Part of a small language model's weights.
Architecture: rotary positions, normalized queries and keys.
Training: 532M tokens, 8111 steps.
Each number is 128 + 24 x the weight over its row's rms, rounded and kept within 0 to 255. Layers, rows and columns count from 0. The size above them is the row's rms in percent of the matrix's.

# layer 4 MLP up, 1280x256, rms 0.0931, rows 431-465, columns 64-127
size [ 97 101  98  97 103  98 102 100  98 107  98 103  93 104  98 101  95  84 101  92  96  98  99  99 101 100  98 103  97 104  99 102 105  99 101]
[[102 115 114 152 142 176 135 120  94 124 109  96  92 128 142 125 106  98 118 138 161  75 122 114 118 130 105  95 151 116  95  99 129 114 123 149 127 115 113 138 105 142 149 105 105 155 131 149 119 121 142 123 123 180 105 104  93 124 160 135  95 174 108 105]
 [137 135 122 129 127 154  93 108 145 168 139 102 136 143 151 154 110 150 112 169 130 130 103 122  97 105 142 141 123 158 105 168 102 164 163 127 100 118 136 144 100 146 145 128 124 146 139 111  82 134 120 149 141 127 128 146 128 145 145 123 104 159 104  67]
 [137 123 147 139 149 139 158 153 103 140 117 126 147  87 133 116 120 120 113 150 158 102 158 118 101 130 143 136 134 142 124 101 179 114  75 101  80 101 124 155 155 114 115 113 140 119  98 137 112 121 110 150 143 177 150  74 141 147  90 151 159 160 146 136]
 [159 102  97 108 116 122  74 108 140 166 103 136 184 111 101 156 117 148 119 114 160 116  75 111 119 136  86 139 126 108 165 129 150 119 119 125 111 132  88 114 119 149 119 138 120 157 161 120 135 128 141 123 106 130 156 106 116 154 142 173 103 108 183 126]
 [156 131 163 175 122 128 179 113  81 157 144  92 146 157 151  86 194 132 148 131 148 110 124 135 119 132 138 131 142 110 127 124  82 126 124 167 151 128 103 105 129 122 124 107 162 155 120 132 131 117 117 118 150 117 102  93 141 134 157 166 132 151 167 131]
 [121 123 100 125  67 137 182 134 131 150 126 113 121 121 117  94 116 109 153 127 134 124 118 151 103 148 172 115 135 149 143  86 101 177 108 145 134  84 114 110 124 133 100 138 161 166 111 115 131 118  70 110 137 148  95 145 122 102  94 151 107 129 148 127]
 [ 82 106 112 152 144 106 127 105 167 118 152 129 147 138 103 135 126 110 136 139 123  85  93  78 136 120 156 121 128 145  96 109 121 179 116 137 124 143 141 150  85 123  67 110 139  86 119 116 128  92 112 136 130 161 137 129 129 104  99 106 149 151  98  86]
 [119 145 119  81 145 157 122 189 144 119 115 108 113 115 102 164 165 130 134 114 128 116 146 116 128 142 173 140 132 133 137 143 126 108 150 169  69 106 123 131 149 147 151 115  86 168 101 123 107 180 154  92 122 114 160 135 111  97 129 139 130 129 114 132]
 [161 110 141 119 111 126 137 139 137 133 128  60 111  79 119 116 151 114 159 146 130 125 128 126 134 147 150 119 139 148 116 128 106 125  90 148 152  94 124 121 145 104 116 139 155 188 135 138 115 160 102 127  91 138 110 161 136 139 110 135 122 114 147 121]
 [ 93 154 151 124 129 150 147 107 122 143 156 169 100 160 146 151  71 181 125 114 102  93 100 121 134  56 125 127 150 116 134 148 121 110 159 163 154 109 122 105 134  98 175 112 101 113 140 153 146 122  56 125 144 150 100 143 130 107 123 168 143  99 124 153]
 [103 186 105 152 118 116 145 123 160 126  99 121 100 122 116 106 113 138 129 113 124  82 118  99 122 106 142 164 154 123 140 115 136 151 142 171 118 112 141 169 109  91 162  92 123 115 121 105 149 126 135 126 122 139 111 145 113 126 121 157 128 158 151 109]
 [145 154 115  91 148 104 147 107  92 117 143 100 128 114 138 173 157 136 153 131 120  91 146 140 149 161 138 114 144 129 140  81 152 144 152 162  94 118 159 118 126  97 124 142 145 134  81 123 119 209 143 115 129 116 104 116 148 107 133 143 116  99 155 134]
 [108 153 116 125 107 120 119 113 125 134 113 162 112 116 131 110 105 140 172 103 125  97 116 104  83 125 122  97 128 158 158 102 109 138 150 138 136 128 126 134  98 113 114 135 120 138 142 142 134 152 149 111  95 124  95  86 146  88 122 106  92 159  98 116]
 [128 134 128 168 144 131  98  93 159 158 137 151 147 119 113 161 146 133 120 123 102 102 161 104 161 100 105 173  99 122 112 133 186 155 165 157 115 112  96 147 122 124  89 140 127 108 149 136  91 168 133 135 115 126 137 150 126 131 152 128 116 164  88 107]
 [107 149 121 121 133 168 138 138 112 125 123 139 113  94 101 142 176  97 133 105 119 123 107  87 166 133  81 122 162  96  57 142  97 105 120 141 112 130 175 161 154 125  73 106  88 150  81 117 119 136 177 160 119 144 140  81 134 129 137 123 104 153 145 135]
 [ 91 172 110 111 136 136 144 130 156 113 177 142 139 118 129 108 119 166 139 131 141  94 100 109 130 133 120 126 148 113 134  87  89  93 100 112  62 108 154 156  92 118 111 129  79 115  78 122  97 113  83 121 158 164 134 124 147 104 147 154 105 115 152 128]
 [130 121 112 105 127 160  53 114 120 119 109 127 113 104 135 138 141 148 133 153 106 148 138 134 130  85 110 193 132 121 110 154 142 134 120  86 130 110 120  89 159  85 143 149 119 119 110 130 150 125 115  64 142 107 117 101 132 166  65 145 104 108 129 119]
 [153 127 160 159 116 117  71 121  72 132 103 127 146 155 109 119 122 135 100 106 110 119 171 168 180 153 141 139 119 141  99 165 113  85 115 101 131  96 141 117  92 138 174 126 148 153 144 154 127  98 123  81 123  91 144 122 123 144 105 157 161 116 105 105]
 [ 97 119 129 116 123 119 138 155 113 108  97 123 113 141 134 143 125 137 115  78 109 147 143 121 105 127 133 139 101 105 128 103 123 125 140 117 134 168 100 131 147 159  91  98 110 109 118 119 118 164 127 119 149 107 104 138 131 157 126 117 139 104  78 169]
 [166 129 126 156 121 152  99 123 115 152 116 120 115 147 118 137 156 151 206 118 121 150  73 109 120  98 123  79 124 143 112 117 129 125 126 116 127 109 145 138 126 100 133 170 143 156  97  69 134 133 111 148 123 117 115 145 138 172 113 103 144 125 147 140]
 [132 110  94 137  93 141  74 122 127 145 109 125 109 145 131 150 103 122 121 133 115 122 177 124 134 101 136 171 105 104 117 177 142 141 116 119 131 120 115 111 116 141  90 179 135 137 121 121 157 134 161 154 162 117 137 137 162 155 149 137 132 125 143 130]
 [119 113 136 152 157 111 157 128 103 133 126 114 169 141 120 134  77 170 125 105 138 150 134  68  96  91  59 113 115 141 125  92 123 126 164 144  89 108 163 117 177 135 118 104 138 115 122 149 156  93 153 161 121 113 141 133 143  91 145 119  96 119 138 126]
 [109 131 166 163 127 118 166 112  94 107 111 121 134  98  98 147 169 137 197  71 131 126 123 120 105 116 106 118 113 158 104 140  99 105 106  89 148 121 135 115  82 119 106 124  84 118 112 145 108 110  74 107 115 113 139 105 150  79 143 129 111 116 102 112]
 [107  93 134  75 131 144 121 109 103 153 116 129 131 144 112 115 142 102 151 109 130 128 148 139 118 123 150 139 139 125 122 155  88 117 133 105 120 125 114 116 141  68 138 112  98 137 122 154 110 127 105 126  92 102  96 153 151 156 108 107 135  96 145 138]
 [166 143 118 107 135 159  98 122  77 154 118 169 146  89  98 121 136 190 146 101 134 134 128 163 130  79 133  87  78 101 113 125 131 131 152 124  90 133 130  98  88  87 110 106 127  89 127  90 104  90 134 128 157 123  89 131  87 109 112 138  97 165 121 150]
 [161 108  79 165 127 148 134 127 151 167  99 125 156 126  90 153 125 139 118 127 166 134 119 148  88 111  99  96 185 134 103 157 158 114 117 103 141 127 165 135 134 149 129 122 147 154 172  77 150 153 148 136 125  92 144 114 130 121  92 134 175 109 132 112]
 [104 129 126 167 162 117 148 142 138 132 142 134  75 155 198 119 143 137 108 114 133 112 102 138 115 180 164 120  59 146  99  92 175 175 120 143 120 118 133 115 140 110 160 128  96 136 135 117 147 130 110 122 113 157 117 154 111  81 146 146 146 123  84 106]
 [147 127 134 142 122 139 131  96 139 134 150 128 129  87 168 140 155 112 100  98 113 112 142 165 110 156 142 112 129 149 145 125 119 151 129 153 114 144 174 121 110 127 123 108 118 143 118 143 128 129 126 153 138 123 148 110 118 111 135  77 121 123 111 112]
 [ 96 159 101  93  98 134 157 149 192 121 131 118 112 117 154 120  84 164  76 133 106 159 145 130 153 118 126 173 142  65 149 138 122 100  98 110 118 138 119  93 149 143 103 112 117 117 202 137 157 105 121 125 163 122  88 117 142 127 143 139 103 102 141 126]
 [136 121 110  95 118 106 119 103 110  91 157 130 154  72 116 152 115  80 151 127 118 162 104 129 146 117 114 127 103  96 152 140 118 125 100 116 115 136  96 140 143 108 142 147 137 113 124 122 138 100 118 140 137 108 141 159 153 124 156  93 120 112 125 125]
 [124 133 110 107 123  80 110 111 167 160  97 123 163 158 128 155 102 105 156  89 161  95 127 131 107 142 145  90 149 101  80 126  91  92  88 193 101 115  78 129 114 176 119  86 162 155 142 151 110 156 162 125 134 149  85 130 123 140 105  95 142 145 144  99]
 [ 97 159 107 153 128 149 141 152  73 162 172 160 132 119  90 130  97 126 133 122  95 121 107 111 151 136 133 140 144 135 152 129 130 129  86 147 148 127 113 141 109 171 133 128 132 145 137 153 128 139 124 138 156 127 132  85  96  95 108 105 127  85 183 113]
 [124 148 102 150 139 132 132 131 153 143 102  96 115 108 129 127 123 124 139 130 105 132 114 121 155 132 131 144 141 120 161 119 103 105 115  69 181 107 164 113  70 134 120  95 103 113 139 114  96 116 132 116 128 108  59 115 101 119 135 125 145 104 144 105]
 [126  68 128 162 184 119 136 111 124 165 150 143 100 132 115 173  97 135 126 133  93  65 141 159 107 163  80 102  94 142 112 124 194 140 144 134 140 110 124 112 102 120 127 147 138 175 113 149 134  81 151 123 156 156 127 169 162 129 117 109 124 141 146  63]
 [102 116 123  99 116 128 137 135 117 147 133 154  87 143 139 116 150 140 145 151 118 113 161 140  75 129 166 111 129 136 144  77 158 128 126 141  71 159  90  65 108 117 130 168 120 154 144 189 145 100 111 115 134 139  97 141 154 158 125 145 115 139 181 191]]
# layer 4 MLP down (transposed), 1280x256, rms 0.0828, rows 431-465, columns 64-127
size [ 99 102  99  98 101  98 103 100 102 105 101 104  97 103  98 101  95  88 102  92  98  96 100 101 103 104 101 101  99 105 100 103 104  99 100]
[[137  80 129  99 111 130 142 120 142 180 128 134 108 161 151 127 150 106  94 104 139 121 112 128 117 121 123 141 152  88  93 112 116  89 120 120 104 148  97 106 142 185 137 164 159 103  93 133 119 158 157 131 168 117 122 139 110 123 104 102 136 108 104 139]
 [161 131 129 124 129 117  92 100 137 154  78 182 147 154 137 141 153  90 154 166  84 115 124  83 127 181  77 141 165 142 105  78 153 149 132 160  84 148 161 132 164  98 151 159 174 128 103 108 106  89 147 146 116 141 110 126 112  98 151 145 116 148 110 114]
 [116 158 122 148 123  87  97 107 140 127 117 133 145 123 151 147 129  50 116  97 129 131 150 118 181 114 113  62  80 186 101 164 133 113  85 147 118  86 125 113 102 154 147 105 127 100 101 109 128 117 115 115 187 155 139 100 137 160 146 142 137 116 124 168]
 [119 133 141 121  79 104  76 139 115 109 127 133  97 137 124 104  93 124 114 114  97 135 139 114 145 130 142 106 106  85  92 174 126 182 127 115 121 127 143 133 132 143  99 161 131 142  47 108 142 151  90 129  99 115 133 112 145 148 148 116 111 170 107 105]
 [ 91 130 187 113 145 132 123 121 115 105 129 127 112 115 125 128 178  46 127 116 101 126 119 130 204 148 137 176 163 112 104  80  80 140 140 158 126  98  92 116 121  83 193 138 130 140 173 140 143 126 151 109 135  95  88 114 132 104 133 146 133 132 116 129]
 [116  74 118 170 103 128 112 144 161 113 118 143 116 161 130 117 141 104  95 126 112 115 114 114 107 112 151  93 141 166 123  94 127 147 128  60 103  86 151 129 154 105 102  98  95 155 155 129 125 112 101 113 111 154 120 111 115 119 131  80 103 131 142 138]
 [135 125 109 143 139 103 132  99 109 133 113  79 137 158  93  63 113 121 139 125 138 141 130 128 145 135 129 115 136 134 174 153 115 164 139  90 148  85 111 111 164 168 142 132  75 112 117 150 162 144 159 147 179 132 133 134 149 102 102  72 121 103 154 150]
 [145 103 138 160 140 146 121 207 147 110 142 109 133 101  99 145 124  97 126 119 114  76 139  94 167  95 122 137 118 114 120 137 146 148 112 150 163 110 143 123 109 137 117 182 106 125 102 118 138 145 119 131 147 103 101 128 100 127  96  97 145 124 149  85]
 [135 144 100 151 170 172 116 160 100 123  99  93 102 104 125  89 139  98 145 135 162  57  99  67 117 103 154 111 133 147 131 119 115 123 174 135 151 116 131 140 141  92 173 113 121 164 115 161 140 117  65 115 111 100 126 102 128 143 105 137 150 129 127 130]
 [126 133 134 174  93 117 140 132 130 132 149 129 108 120 137 137 129 161 149 118 129 110 129 129 181 111 154 124 130 162 113  86 129 111 158 118 140 122 112  86  89 121 167 129 160  91 137 108 109 123 139  91 149 121  97 120 108 111 125 176 141 136 137 118]
 [129 106 128 100 179 124 139 144 145 110 159 141 143 130 122  82  93 114 113 102 152 169  98 151  76 101 175  98 142  89 130  95 122 188 131 137 122 127 149 116 144 125 106 143 140 122 140 138 138 145  95 114 127 109  92 115 128 168 147 124 107 113 125  95]
 [165 134 144 113 136 123 164 135 134 124 144 128 165 146 142 162 120 141 114  91  85 103  82 157 169 128 135 139 118 140 119  79 176 107 113 141 164 129 113 108 113 130 123 162 133 151 128 123 151 144 116 100 199 129 165  98 144 153 118 148 131 137 137 114]
 [ 94 125 155 118 133 104  99 155 128 118 123 125 134 137 154 137 123 100 158 120  99 141 124 157 119 122 106 127 126 108 125  97 146 111  99 166  88 144 144 139 142 152  69 118 137  99  76 111 120 147 125  75 112  98 130 138 126 151 107  96 121 154 139 139]
 [143  75 127 145 111 114 158 114 152 109 154 141 102 136 125 100  95 145 132 186 107 143 130  70 171 112 112 157  80 128 127  93 115 129 115 179 103 159  88 113 172 134 122 127 126 115 120 148 146 132 119 152  69 112 141 103  99 106 164 147 126 138 131 136]
 [126  69 126 107 121 177 116 124 144 100  98 108 134 136 114 128 132 148 157 133 125 126 136 117 102 134 136 116  80  82 145 123 165 131 146 119 106 157 182 141 138 149 129  74  84 136 153 133 135 100  99 122 156 113 108 121 121 107  99 160 106 115 100 120]
 [124 126 118 106 192  61  93 161 152 136 109 148 126 116 160 120 125 171  56 111 102 155 112 112 146 129 138 144 138 156 145  76 137 163 126  79 132 138 132 146 136  92 134 142 114 130 113 157 116  87 102 106 112 103 126 140 105  99 142 148 118 121 143 107]
 [139 175 103 156  99 147 161 124 143 130 148 138 112 193 131 114  86  95 138 103  96 181 151 105 107 155 147 133 164 132 103 154 161  78 176 123 122 127 135 137 154  83 126 167  96 151 148 140 136 141 129 126 112 147 146 144 136  64 135  91 134 161 115 149]
 [145  86 166  66 109  95 113 115  96 162 110 119 137 137 101 160 148 147 109 139 152 100 125 135 141 137 111 106 110 149  91 105  80 145 161 111 107 103 137 133 114 114 157 174 139 146 136  83 136  86 112  96 148  92 158 139 107 149 125 193 103 137  97 109]
 [130 136 115  90 118 125 146 141  91 149 118 108  91 133 147 173 101 132 127 121 146 158 127 126 119 149 130 132 139 122 112 145 127 155 144  91 126 129 137 110 151 133 112 180 142  95 152 157 107 114 117 167 100 149 135 110 133  74  78 138 192 143 160 165]
 [155 162 161 143 118 165 122 172 124 153 109 119 161 161 109 129 131 101 164 128 130 128 115 192 186 155 131 165 102 102  60 137  88 145 113 160 154 121 111 113 117 144 117 107  74 108 111 100 124 128  63 159 116 129 128 135 127 140 129 153 119 104 114 132]
 [132  83  69 128 163 168 119 110 149  99 119 114 110  82 161 120 148 125 117 107  58 127 100 156 132 136 109 171 155 101 117 140 116 114 158 125  97  91 115 120 144 130 110 160 101  89 106  75  95 142 113 118 130 171 100  67 163 103  66 139 136 153  95 103]
 [103 131 123 134 104 134 195 170 133  99 107 161 150 175 114 146 144 126 136  70 123 143 129 145 123 116 145 113 122 118 170 116  94 113 143 130 150 190 135 124 111 119 111 112 125 122 152 122 134 114 111 155 123 116 128 100 123  79 161 118 141  91 135 121]
 [110  87 101 140 120 169 120  78  96 145 154 159 182 160 120 118 105 113 140 141 138 106 118 101 109 146  97 115 131 134 116 117 116  84 125 140 126 125  81 129 151 106 157  63 114 128 133 100 125 126 148 116 155 138 121 105 163 110  93 148 102 156 121 132]
 [ 98 106 154 122 117  99 117 120 110 132 120 116 145 151 181 162 107  91 135  98 143 169 117 145 111  74 165 137  89 132 141 182 128 139 144 101  98 124 186 134 160  91 114 144 107 126 111 141 138 140 138 142 109 135 143 126 153  97 124 112 137 183  75 113]
 [134 139 153 106 126  81 137 128 122 107 109 199 105 136 116 107 135 137 116 114 104 145 146  91 144 131 145 127 105 114 101 174 113 110 155 142 119 128 146 124 127 121 114  96 129 125 117 123 116 154 123  86 150 133 120 117 153 139 138 133 110 171 108  96]
 [140 134 113 150 131  71 126 120  92 116 113 107 147 182 144  94 133 138 120 135 106 120 108 121 116 128 164 118 118 145 181 159 159 125 140 122 144 159 111 106 118 134 131 115 129 157 137 138 140 125 162 163 139 154 179 108 152  98 128 107 151 134 134 142]
 [124 141 135 100 115 127 126 132 144 123 130 146 116 118  89 115 122 174 160 139 141 148 155 148 138 108 136 131 129 119 148 106 123 147 137 105 152 100 148  94 178 146 144 116 140 108 180 120 107 107 150 124 121 131 112 137 126 104 136 145  71 116 122 136]
 [ 84 153 145 137 113  99 116 104 147 152 151 145 108 146 119 137 121 164 112 154 136 130 137 100 119  69 145 137 142 125 123 132 129 136 138 130  91 145 151 108 143 143 144 213 135  98  96 149 136 139 119 113 174 121 176 146  82 109 113 105 122 121 148 120]
 [125 112  66 119 139 152 163 130 132 146 134 154 117 150  81 109 103 116 134 109 150 171 118 102 105  92 140 124 118 124  98 108 154 154 115 114 116 125 114 114 133 161 158 142 115 142 119 170 109 134 176 135 103 141 111  62 188 111 129 109 152  87 101  76]
 [101 137 119 119 137 103 126 105 163 162 115 152 144  79  96 131 113 141  97 178 130 111 104 122 118 140 114 117 121 123 148 116 157 147 136 118 114 124 193 142 138 126 106 139 172 156 110 151 124 128 115 167 136 151 104 142 144 153  93 141 111 114 137 173]
 [164 133 118 125 146 121 139 191 148 158 162 149 101 167 141 138 144 131 148 166 110 133 142 112 131 104 133 168 124 135 144 129 120 152 129 100  95 130 155 104 158 100  91 120 144 111 148 126 126  95 124  85  76 153 158 125 131 152 127 149 127 113 126 148]
 [ 68 123 123 157 110 122 107 164 101 110 108  83 147  86 115 117 139 147 145 106  93 146 104 162 135 145 123 113 137 109 136 109  71 147 110 128 153  97  91 127 128 114 126 142  73 137 117 135 113 111 139 124 185 137 142 149 167 125  87 122 129 135 131 110]
 [148 103 143 140 129 140 144 138 141 106 162 172 117 115 110 121 155 145 107 114  71 115 131 109  82 144 116  83 171 133  98 116 129 107 106 102 153 131  90 120 126 131 137  91 112  73 112  82 103 104 133 140 135 101 103 147 115 129 134  99 161 123 124 141]
 [127 118 139 136 122 137 147 105 111 116  96 159 125  95 130 145  97  86 132 145 108  98 171 148 162 172 110 131 110 172 143 101 141 107 122 158 139 152 121  95 125 164 121 157  87 136 128 129 109 141 106 152 138 160 146 141 127 124 103 159 111 143 155 118]
 [124 144 146 130 155 156  68 141 135 128 155 131  90 108  86 165 161 151 119 139 155 128 124 168 101 109 120 155 107 185 131 142 129 104 139 114 106 121 138 131 133 122 126 117  91 123 106 126 132 163 154 130 148 126 124 114 123 106 137 114 121 106 113 112]]
# layer 4 MLP gate, 1280x256, rms 0.0997, rows 432-466, columns 64-127
size [105 100  96 100  98 102 103 105 110  99 104 101 108  96  98  93  87 102  93 100  97  99 101 107 110 105 103  97 100 102 100 101  95 102  89]
[[137 167 155 126  80 142  93 129 129 144 135 174 131 123 154 114 126 146  95 127 120  86 128 129 148 127 163 132 143 154 136 108 116 148 102 128 141 124 119 111 138 142 131 165 107 118 143 153  98 120 149 125 161  63 144 161 136 147 100 100 125 118 143 129]
 [164 114 165 103  87 117 142 111 128 125 158 173  69 100 111 118 131 145 145 125 140 125 124 147 123 118 136 141 131 126 132 109  92 122 189 111 122 121 147 113 184 118 140 141 113 169 174 108 167 100 128 123 122 100 143 106 157 100 150 119 153 154 117 139]
 [104 111 135 176 135 115 153 134 121 107 112 148 137 103 123 139 146 132 153 132 117  96 134 102 161 140  78  82 142 115  72 121 133 147 161 166 100 107 101 107 121  88 110 107 128 169 139 110 130 148 121  92  89 113 145  83  99 140 112 130 110 142 172 129]
 [126 118 130 136 119  75 116 160 126 128 110 106 155 150 153 124 101 102 148 123  74  99 128  96 146 119 129 150 113 127 170 102 157 149 111 145 193  99 128  92 132 157  90 108 144 113 111 114 170 102 107 112 191 128 145  92  91  83 102 111 149 127 136  86]
 [123  95 119 108 103 123 117 129 121 131 122 120  68  82  97 115 115 166 163 108 128  93 153 133 123 126 142 124 135 142 150 161 149 117 166 125 114 124 101  95  89  85 184 147 164 123  83 141 161 111 103 134 112 126 122 121 119 147  91 106 109 130 137  92]
 [147 126 162 133  82 158 169 164 154  96 153 145 108 100 113 151 168 110 161 137 107 144 128 115 124 133 153 153 132 161  97 116 125 129 152 141 152 165 102 177 157 149 108 127 168 158 146 125 111 149  86 106 110 144 109  91 132 156 158 132 163 174 121  76]
 [108 126 123 126 148 157 136 140 117 135 149 144 168 133 133 115  81 172 158 142 129  97  98 134 149 156 119 150 146 115 129 140 123  77 136 119 100 140 136 109 178 160 147 139 159 111 137 163 171 139 162 135 133 138 105 145 105 127 112 121 109 118 136 104]
 [136 148 146 157 155 157 140 121 140 117  60 130 100 169  98 134 172 128 140  90 114  79 150 117 165 115 160 111 111 125 139 136 152 126 118 120 105 112 105 136 135 132 117 135 137 144 106  99 134 100 115  95 138 122 138 145 124 106 153 128 172 165  99 110]
 [112 134 110  69  85 138 180  90 132 192 154 137 110 121 116  91 112 147 137 144 135 165 150 157 117 152 108  83 125 164 106 138 116 146 138 152 179 127 152 121 112 115 120 153 114 109 142  99 163 124  85 138 136 127 129 122  74 118  92 119 135 150  86 150]
 [166 145  87 166 122 128 135 147 102 120 130 165 149 171 127 138 138 119 175 155 144 156 139 176 148 152 125  89 165  86 120 159 157  97 134 126 132 158 140 132 137 111 115 172 142  85 156 141 132 109 110 132 106 119  78 140 116  83 119 147 103  88 161 114]
 [ 88 134 125 129 116 123 187 134 112 136 173  96 161 151  80 133 121 139 133 170 158 136 149 153 113 128 152  76 176 156 127 151 169  96 110  89 145 159 112 142 104 143 170 133 105 169 149 172  93 128 148 150 103  95 130 124  96  96 157 130 119  99  84  96]
 [160 100  91  93 129 130 148 139  91 128 134 121 145 108  75 160 124 142 139 136 159 120 123  98 158 123 149 140 196 111 164 135 108 151 192 140 127 105 101  79 135 125 134 111 131 161 127 159 150 107 141 104 117 112  89 120 144 110 112 152  73 153 136 110]
 [107 142 104  82 157 124 128  82 105 112 126 136 156 117 103 127 154 144  90 128 108 123 148 152 131 154 132 119 127 110  97 130 158 131 123 119 139 146 113 157 135 136 112 108 137 153 132  75 122 127 128 118 129 134  99 110 138 147 114 152 120 137 127  73]
 [ 96 120 164  94 131 112 137 141 103 195 125 119 136 109  95 100 128 133 131 162 144 161 141 101 126 128 132  84 151 117 136 136 138 109 155 116 131 118  91 132  98  59 128 148 142 110 139 122 122 142 157 140 108 139 135 124 136 151 127 122  87  99  91 109]
 [138 152 151 107 113 160  86 119  98 139 106 115 177 122 110  66 146 101  97 103 116 150 124 151 155 125 155 164 136 146  99 142 116 106 147 144 143 143 121 113 131 141 152 102 119 149 135 104 142 130 144 155 161  78 116 153 106 162 135 145 185 118 165 109]
 [146 141 117  93 149 138 127 133 167 146  72 165 134 145 145 137 135 156 169 113 119 104 112 165 121 108 180 152 120 106 137 117 137 136 158 146 123 146 133  88 131 122 143 141 138 160 116 159 106  78 129  60  91 140 144 100 130 123 126 152 101 106 135 109]
 [128 169 109 114 124 130 173 134 137 118 112 153 124  92 113 107 123 136 141 169 117 147  71  99 124 114 105 107 139 111 106 118 106 153 126 135 146 156 120 144 125 110 137 101 158 127 117 106 160 129 115 164 147 155 133 123 118 157 141 133 125 124 151 137]
 [ 98 163 123 114 141 101 148 123 114 177 149 170  77  86 134 126 110 147 119 142  89 151 124 100 112 141 105  95 153 135 123 152 121 125 138 130 150 112 137 128 136 139 106  89 145 166 119 109 148 147 138  72 147 144 145 115 139 134 142 107 133 136 145 111]
 [151 166 115 152 123 137 129 152 108 133 131 136 134 133  89 109  92 136 106 127 158 150 122 128 154 190 135 136 100 200 119 139 108 113  79 129 177 114 151 127 130 178 120 138 110 144 132 126 157 162 167  84 119 136 126 154 105 143 124 119 134 102 116 129]
 [138 105 113 152 131 138 123 149 118 135 142 160 151 124  94 147 143 123 129  91 132 147 103 173 113 118 143 114  98 129 138 118 139 103  97 131 152 130 162 131 141 122 145 142 142  79 163 162 134 154 163 138 174  95 117 128  94 124 120 149 134 123  95 102]
 [114  92 110 120 116 138 164 142 119 163 133 154  94  92 114 135 119 131 197 101 155 159 125 100 143 158 146 126 154 146 162 154 132 122 159 173 143 164 137 136 164  89 153 125 119 121 123 135 157 130 138 126 177 139  81 116  99  99 157 148 101 159 147 152]
 [100 108 135  96 126 110 209 160 128  92 153 128 118 156 142  77 125 173 142  94 108 116 125 137 120 120 123 144 103 134 149 153 140  76 128 112 122 122 165 162 120 110 148 146 171 130 151 171 116 146 151 126 130 130 175 124  91 139 161  71 106 115  89 109]
 [122 137 113 101  91 121 145  93 101 172 134 117 143 112 123  94 112 127 151 135 132 124 125 102 108 158 159 131 125 119 113 106 161 124 104 141 168 131 167 144 110 170 114 103 152 153 108 147 134 129 132 115 119 136  71 125 146  77 140 154 152 112 132  90]
 [127 133 163  82 115 173 161 137 125 131 185 169 177 155 140 134 130 117 118 129 144 142 133 114 159 111 152 128 156 147 130 174 107 167 134 125 134  89 138 112 157 112 150 124 114 185 182 103 126 113 102 144  94 110 133 100 155 154 104 102 120 128 102 121]
 [119 155 153 134 121 182 118 112 107 109 112 154 139 126 122 125 128 115 131 142 123 132 151 135 177 156 128 123 134  97 110 146  92 125 141  89 119 128 117 119 124  74 135 129 124 115 161 105 147  93 140 111 130 104 128  93  86 134  94 133 115 111 122 105]
 [103 107 152 122 146 106 159 143 105  83  91 158 134 136  84 105 123 109 117 141 158 105 136  87 120 156 156 135 110 114 149 148  91 144 130 144 131 133  90 105 175 129 149 120 149 136 129 128 130 134 108 136 130 159 130  94 121 116  96 140 186 127 127 124]
 [148 160 155 162 124 107 104 127 135 105 126 174 137 116 106 137 126 113 163 143 113 135  92 151 116 113 127 103 116 133 115 124 114 136 126 113 147 146 137 113 118 107 144 145 119 125 144  97 140 157  77 134 105  85 141 107 114  82 137 113 152 167 120 133]
 [133 125 153  92 122 159  83 146 131  98  99 143 170 119  87 115 168 159 138 149 141 149 143  90 129 142 139 150 138 117 151 110 128  75 123 175 125 112 101 123 149 114 162 110 135 124 149 146 144 111 149 109 186 120 145  98 127 122 143 144 114 122 129 121]
 [ 94 157  98 117 105 102 154 112 156 165 136 106 103 119 113 117  98 119 128 111 112 139 121 192 141 135 107 109 146 140 127 164 134  99 154 158 132 141 107 117  98 132 117 163 152 117  92 105 155 114  91 136  92 151 128  89 150 114 105  95 172 114 142  99]
 [127 133  84 129 130 135 150 103  92 144 126 102 134 124  98 117 111 136 160 164 112 128 156 112 152 129 109 121 101 100 130 136 160  97 126 151 149 127  82 161 122  87 187 136 148 119 119 155 194  99 124 174 140 136 101 117 103  78 131 132 167 146 122 149]
 [196 136 185 123 125 176 119 170  75 144 128 176 114 133 115 144  96 160 131 126 135 144 129 129 154 122 142 154 106 151 138 119 120 105 151 117 110  93 149  84 100 137 136 185 103 124 137 138  99 104 157 143 123 135 140 127 134 171 106 151 157 130 102 129]
 [ 82 111 125 114 109 132 148 132 130 120 134 168 161 139  90 136 117 151 176 137 106 149 150 168 116 148  99 142 142  96 151  87 107 108 128 173 135 136  82 118 116 125 133 159  91  81 142  86 135 146 118 125 101  87 119 167 107  84 101 135 121 176 138 146]
 [ 67 153 163 120 117 141  79  99  99 190 111 140 106 117 113 136 139 128 152 132 153 164 128 113 173 168 103 112 156 144 167 152 127 160  55 128 151 135 138 125 142 105 150 154 118  62 107 169 127 122 141 138 132 112  71 153 123 129 126 109 113 122 144 145]
 [129 129 111 117 121  97 170 123 102 155  95 121 120 104 157 112 123 110 134 160 113 122 164 128 133 109 103 104 118 134 136  88 155  53 146 144 131 140 112 148 131 132 167 140 134 129 149 168 107 138 158 115 144 131 146 108 119 122 125 133 136 125  96 152]
 [102 148 169 129  90 153 119 157  98 137 151 147 147 148 107 109 111 150 127 142 111 150  95 154 130 130  96 122 141 163 111 112 166 123 125 117 137 137 107 119 128 117  99 157 159 117  89 158 105 119 137  90 122  95 182 166  97 122 105 116 114 117 148 129]]